config.toml
vocab_size = 700
norm = "rmsnorm"
norm_place = "pre"
positions = "rope"
qk_norm = true
attn_scale = 0.177
parallel_block = false
init = "normal"
beta1 = 0.95
lr_head = 0.00522
warmup_steps = 0
seq_len = 1024
steps = 10812
Each number is 50 + 12 x the weight over its row's rms, rounded and kept within 0 to 99. Layers, rows and columns count from 0. The size before them is the row's rms in percent of the matrix's.

# down: layer 8 MLP down (transposed), 512x128, rms 0.108, rows 43-55, columns 0-127
# up: layer 8 MLP up, 512x128, rms 0.368, rows 44-55, columns 0-127
down43 110:56 54 74 46 50 41 42 48 43 58 49 51 39 63 45 71 58 69 48 42 63 43 58 41 57 56 58 32 57 53 42 57 44 67 82 41 48 31 54 55 63 58 46 41 50 50 48 61 48 71 50 51 31 47 46 72 58 55 51 61 26 45 35 33 58 51 57 66 46 36 38 40 67 75 46 55 54 36 51 33 66 61 45 53 51 37 51 34 57 50 39 52 17 45 58 56 26 42 21 50 52 59 74 48 59 49 35 46 48 52 53 67 45 39 55 52 68 47 26 72 39 50 34 43 21 36 49 49
up44 106:40 67 45 51 83 49 44 43 61 52 58 33 31 76 66 62 72 38 68 44 18 38 43 59 27 43 46 40 42 47 46 60 44 70 37 66 40 52 47 30 57 56 42 67 59 47 49 40 52 46 45 42 65 20 40 64 47 44 39 44 59 37 63 71 55 58 69 51 54 56 45 40 56 35 59 42 57 68 43 60 51 36 50 58 43 53 53 55 50 50 64 44 44 47 41 36 71 36 45 49 37 50 57 51 47 75 49 46 62 32 56 62 56 61 21 59 57 53 57 38 50 53 38 53 56 21 58 56
down44 106:42 54 26 58 62 55 31 73 64 71 54 30 57 65 48 68 41 30 36 50 37 56 39 23 26 42 69 33 53 60 61 60 33 43 45 40 34 62 42 32 71 45 46 45 42 41 58 55 52 53 51 76 66 40 30 52 65 39 39 49 47 44 54 54 52 84 57 40 49 51 52 35 65 40 44 43 67 36 58 42 79 54 32 63 42 46 53 49 64 46 44 48 33 51 59 46 45 50 46 36 38 53 43 47 40 58 71 52 53 45 48 60 37 59 57 52 60 78 49 61 48 47 58 48 58 34 57 58
up45 104:43 57 40 46 67 77 40 44 59 37 34 58 52 41 51 40 75 48 41 57 54 51 41 45 41 54 40 37 59 34 48 74 61 45 37 53 49 56 63 47 32 49 53 37 17 54 69 69 65 49 39 68 51 55 48 42 45 71 56 53 51 46 51 50 57 29 61 43 58 51 27 37 37 41 64 65 58 55 41 72 74 27 49 51 57 35 52 59 54 52 56 51 70 48 53 47 64 52 54 47 27 61 56 43 42 54 44 72 61 45 75 66 44 61 70 25 54 39 48 32 31 48 36 45 58 38 44 65
down45 102:34 45 43 48 59 38 30 54 47 52 28 32 43 46 44 46 58 60 52 75 54 54 09 57 57 50 62 52 60 54 48 56 44 38 57 44 63 68 58 30 56 61 61 66 58 43 42 45 45 50 62 46 51 62 56 32 50 65 58 32 53 32 58 75 47 42 44 58 33 47 36 62 27 49 45 64 54 43 47 43 64 43 55 61 61 29 52 32 42 49 37 39 60 54 40 54 51 47 61 48 64 61 43 32 74 35 45 56 41 82 67 45 60 67 48 36 51 63 56 47 52 74 42 49 37 34 74 64
up46 093:51 33 48 56 44 39 56 36 50 42 25 46 29 41 51 42 47 35 39 84 38 42 52 36 61 52 61 40 57 50 59 45 48 56 51 45 49 58 45 71 55 43 49 40 48 39 49 56 41 53 44 40 36 52 55 62 67 38 30 49 43 28 44 34 48 43 73 71 42 31 56 44 49 45 42 43 63 60 51 22 38 62 51 59 46 52 73 45 52 53 51 64 52 56 64 65 54 32 58 36 49 52 61 47 48 69 75 47 38 78 42 38 77 73 72 41 35 67 41 49 57 42 70 62 40 41 69 55
down46 097:31 63 29 45 43 55 24 38 58 46 50 27 60 58 38 54 33 44 43 73 45 55 68 45 57 54 67 34 40 32 42 36 58 53 43 52 47 47 57 46 60 36 60 52 47 46 56 56 56 32 41 55 47 47 44 56 53 43 31 64 51 29 31 46 31 56 40 47 77 57 38 40 47 47 57 36 51 43 39 35 45 45 47 53 36 51 58 48 46 42 37 48 55 66 52 37 28 57 54 27 38 47 36 59 42 48 53 62 49 80 59 63 48 50 68 49 53 75 32 56 60 47 69 42 37 95 57 39
up47 080:50 36 24 67 65 51 57 65 28 44 54 57 52 70 53 52 45 22 42 39 42 46 52 54 49 55 46 47 61 38 64 54 42 40 49 53 70 46 54 58 58 54 48 62 42 54 72 47 43 50 41 42 65 65 50 40 48 62 58 46 66 61 45 41 46 33 22 44 36 66 64 62 61 44 58 74 44 48 69 36 41 28 52 52 43 61 48 26 57 55 29 36 55 37 57 60 59 53 35 46 48 56 42 46 47 58 68 38 59 61 45 40 44 23 46 47 59 46 29 51 55 59 77 65 73 14 45 51
down47 083:48 42 50 43 64 62 59 31 52 53 64 48 47 46 50 76 28 67 58 43 50 43 15 53 54 51 57 66 43 31 53 39 43 74 61 47 35 56 41 46 64 52 47 44 31 54 34 49 50 45 46 31 50 49 69 61 64 52 41 43 51 38 58 50 52 34 35 49 51 50 52 69 73 59 49 60 54 24 81 46 64 50 32 59 52 45 19 48 49 43 47 60 51 48 60 47 46 53 59 53 28 56 50 54 32 44 29 55 54 82 44 38 75 55 42 36 66 49 55 35 54 57 72 65 48 53 51 62
up48 107:58 41 26 70 39 40 40 59 55 33 52 70 56 52 69 31 53 34 46 46 53 44 56 62 47 73 47 24 57 30 60 40 51 30 57 64 37 24 82 41 41 62 39 69 49 43 57 48 72 48 54 40 36 48 54 35 51 52 63 70 60 49 61 52 50 59 49 47 42 63 47 51 47 66 52 37 30 67 39 39 54 53 59 57 41 66 58 36 32 36 60 56 74 45 49 55 57 57 44 67 52 69 61 58 38 31 53 60 66 66 57 58 57 35 61 54 35 56 44 56 59 75 60 46 60 49 50 35
down48 109:46 50 52 63 63 62 45 55 41 48 47 65 24 62 43 45 61 53 42 43 60 35 48 58 30 49 29 53 52 54 37 53 49 57 53 50 14 43 37 56 52 49 69 42 27 44 52 57 46 36 54 35 42 49 52 45 68 39 48 57 44 48 66 45 46 54 50 49 29 65 45 62 39 39 59 55 52 31 67 44 35 29 64 71 59 30 30 28 73 60 25 64 58 41 49 33 67 41 40 53 59 47 47 39 49 41 46 54 50 38 25 57 35 43 43 69 58 62 42 61 40 68 43 31 37 48 63 76
up49 112:41 54 38 46 70 39 53 66 64 52 52 32 55 34 67 57 46 61 63 56 38 56 37 25 73 61 48 47 70 39 48 44 69 45 47 56 50 42 59 54 41 40 48 62 71 45 51 54 28 55 61 43 48 56 38 43 49 60 59 58 59 39 40 40 54 63 45 43 66 35 47 41 63 51 47 40 56 78 55 57 40 45 47 53 52 40 54 36 59 23 44 63 59 60 53 52 52 49 54 28 42 57 53 42 75 42 61 61 39 66 36 51 66 62 47 53 14 41 38 30 33 53 52 22 70 34 73 38
down49 106:44 34 34 41 39 39 50 36 39 25 61 48 63 26 53 74 25 47 52 58 31 61 55 56 37 55 59 42 49 54 52 62 40 77 42 33 37 42 57 34 41 59 66 51 34 34 59 37 63 55 37 45 70 60 56 30 43 39 46 53 38 39 64 41 36 51 33 54 37 40 45 31 40 50 70 52 63 42 39 31 54 32 59 46 57 53 81 72 46 63 33 38 41 41 40 43 54 53 48 46 42 45 64 56 38 43 36 53 62 60 55 71 52 44 63 50 51 62 57 43 43 56 44 52 38 61 38 78
up50 105:59 53 53 46 59 40 45 51 63 53 35 62 68 25 54 51 46 73 62 44 42 40 73 47 41 54 57 56 44 43 70 74 43 52 50 37 73 50 46 47 61 37 57 45 48 39 25 58 75 41 43 64 41 61 36 71 48 44 52 55 47 76 41 63 39 63 40 38 39 54 46 52 53 42 58 37 40 42 31 47 68 54 50 52 61 67 66 48 40 45 42 50 57 65 41 61 44 47 67 49 54 70 45 72 72 73 44 33 54 49 20 46 42 58 57 46 54 65 52 36 55 66 62 47 69 45 48 20
down50 104:64 39 60 47 34 50 57 35 60 53 32 51 46 47 35 63 53 71 60 60 61 38 41 64 54 44 38 35 60 59 67 59 43 72 73 59 54 69 43 36 46 47 54 58 32 43 33 61 34 42 42 39 42 47 22 47 68 50 20 38 56 53 31 51 55 53 22 35 52 74 48 57 45 39 49 56 42 59 52 43 42 55 48 41 26 36 48 53 41 30 52 53 60 41 61 60 39 63 82 55 65 36 72 38 59 46 53 48 71 47 41 43 45 60 41 45 69 51 59 48 48 28 68 57 43 45 53 57
up51 108:48 52 63 66 41 72 41 76 72 68 43 56 60 64 44 53 52 51 70 53 59 43 51 48 70 46 48 53 56 50 48 53 46 33 58 65 26 35 53 67 29 44 46 66 49 34 47 57 70 50 54 39 47 23 38 48 34 38 66 64 44 72 24 55 37 54 60 43 36 66 58 42 64 48 50 33 55 53 37 43 45 30 38 74 48 55 56 49 56 27 52 48 25 57 45 38 62 51 55 34 58 59 35 63 49 39 40 47 61 44 51 45 22 55 56 69 62 37 39 61 46 28 56 63 49 56 58 53
down51 105:54 25 48 64 45 47 61 33 28 53 50 51 61 52 46 59 45 58 42 29 60 33 47 46 46 43 45 38 53 38 57 66 59 49 55 33 22 28 41 41 58 58 60 54 62 43 42 60 62 59 29 42 65 48 43 47 66 62 57 48 65 53 43 49 37 52 69 35 49 71 67 45 48 21 46 38 64 52 47 41 62 26 40 81 53 54 64 40 52 40 48 37 55 50 50 61 42 46 50 34 50 43 27 48 74 61 45 38 62 56 56 32 32 56 75 53 58 40 35 71 52 70 34 37 44 61 48 63
up52 105:28 72 48 31 33 54 48 57 72 46 38 52 59 62 48 43 69 48 54 35 49 67 61 74 52 57 45 57 49 54 58 61 45 37 50 68 29 51 50 55 53 63 48 49 47 53 54 47 55 64 62 46 64 35 45 63 72 67 67 59 30 41 53 48 21 70 50 52 55 35 62 46 78 64 40 48 25 45 45 52 46 43 45 29 36 47 53 32 48 37 62 71 54 55 48 58 69 64 65 33 37 58 34 27 63 55 54 43 33 52 34 60 42 67 47 55 60 41 46 50 50 50 66 74 39 46 52 45
down52 101:61 43 30 37 57 36 48 45 54 41 57 33 61 53 60 39 40 54 83 77 60 55 43 41 64 62 43 54 44 47 65 54 46 54 46 38 42 71 65 53 44 32 67 63 53 22 51 75 60 51 53 62 42 37 36 59 47 64 44 36 65 27 57 58 36 53 72 24 50 50 70 49 49 51 41 55 37 43 43 38 65 42 49 29 47 53 70 55 30 54 56 45 32 52 35 57 48 74 44 36 55 64 55 23 47 46 62 38 39 63 35 47 53 46 50 51 53 48 56 37 52 54 75 68 38 46 56 56
up53 100:42 29 31 72 50 35 52 48 70 47 48 44 47 57 66 65 37 34 61 59 36 49 41 62 75 48 55 82 64 33 49 65 37 48 48 44 68 39 43 53 50 58 53 39 55 59 62 52 63 66 47 29 59 47 45 49 65 39 55 35 26 43 54 46 47 85 75 37 59 23 45 58 36 63 55 48 57 49 45 49 52 42 55 56 45 49 61 47 60 24 50 52 50 49 71 40 61 44 40 46 40 46 49 33 63 47 45 77 48 36 55 75 64 43 38 61 31 49 55 40 58 45 56 58 55 56 65 44
down53 101:50 53 67 52 52 53 38 40 38 53 40 44 32 48 43 34 28 74 37 65 39 31 41 39 54 60 78 31 66 14 59 68 61 66 60 48 40 55 57 53 60 40 48 40 48 34 71 53 54 47 51 41 48 48 62 52 40 40 51 34 24 34 50 54 57 39 48 45 62 49 27 64 54 57 48 62 58 38 42 44 66 41 64 64 41 46 48 48 59 53 66 61 32 67 47 56 67 48 41 52 51 49 56 57 62 14 38 58 46 49 51 43 39 39 41 49 47 41 53 63 57 41 65 78 43 52 36 24
up54 115:28 15 52 51 65 67 36 68 57 52 49 53 39 51 32 49 32 61 34 43 56 68 47 73 56 39 74 42 59 42 49 51 28 18 47 57 38 33 52 39 56 65 51 37 41 64 70 52 39 59 43 47 48 56 70 51 26 32 46 47 45 53 53 71 59 52 55 51 33 54 69 45 77 35 51 58 65 49 36 55 49 36 56 44 64 42 44 47 52 53 25 64 25 54 59 35 45 53 54 47 54 40 70 46 60 57 59 41 46 54 27 57 38 59 48 58 60 58 51 49 50 51 26 47 44 47 47 52
down54 115:48 56 32 42 32 46 47 60 57 65 42 29 47 37 41 66 41 54 50 44 50 82 52 44 29 60 52 55 66 70 56 48 32 29 46 29 45 56 18 47 58 66 43 28 44 42 53 47 58 27 56 51 52 29 44 45 59 56 46 50 45 48 48 65 65 36 54 39 48 66 26 61 61 45 66 57 43 54 41 39 62 36 58 33 57 74 52 23 61 39 37 56 25 39 50 41 55 64 35 59 56 53 38 43 45 36 56 38 72 34 55 42 42 61 35 47 43 59 48 47 31 60 45 53 40 58 59 35
up55 105:69 53 51 53 53 58 36 55 46 41 46 44 39 52 57 56 69 38 29 40 40 72 79 73 67 65 50 47 12 50 52 43 45 44 52 48 51 26 35 56 53 26 48 53 34 57 47 35 24 48 66 42 25 64 56 55 48 44 52 68 42 49 44 76 40 53 67 45 43 59 48 51 50 68 19 64 50 63 52 51 46 58 39 41 32 51 63 48 48 47 55 43 60 46 42 55 61 37 54 50 73 53 52 44 25 52 61 48 55 72 44 44 47 33 49 41 60 44 42 66 49 73 51 36 42 53 59 39
down55 103:60 51 52 36 54 44 51 54 51 58 27 69 38 52 41 50 29 23 44 52 45 53 57 49 61 63 71 75 39 39 48 48 40 57 58 42 49 50 40 27 53 11 43 41 48 40 33 60 47 38 49 52 45 35 46 51 62 54 63 55 58 52 61 72 48 75 54 41 60 60 59 74 40 63 55 58 46 52 47 18 56 55 72 53 49 38 73 42 61 40 64 59 55 48 58 59 50 43 58 46 49 68 41 68 47 36 60 56 55 48 59 66 50 43 46 49 41 63 59 65 69 38 22 72 39 63 37 56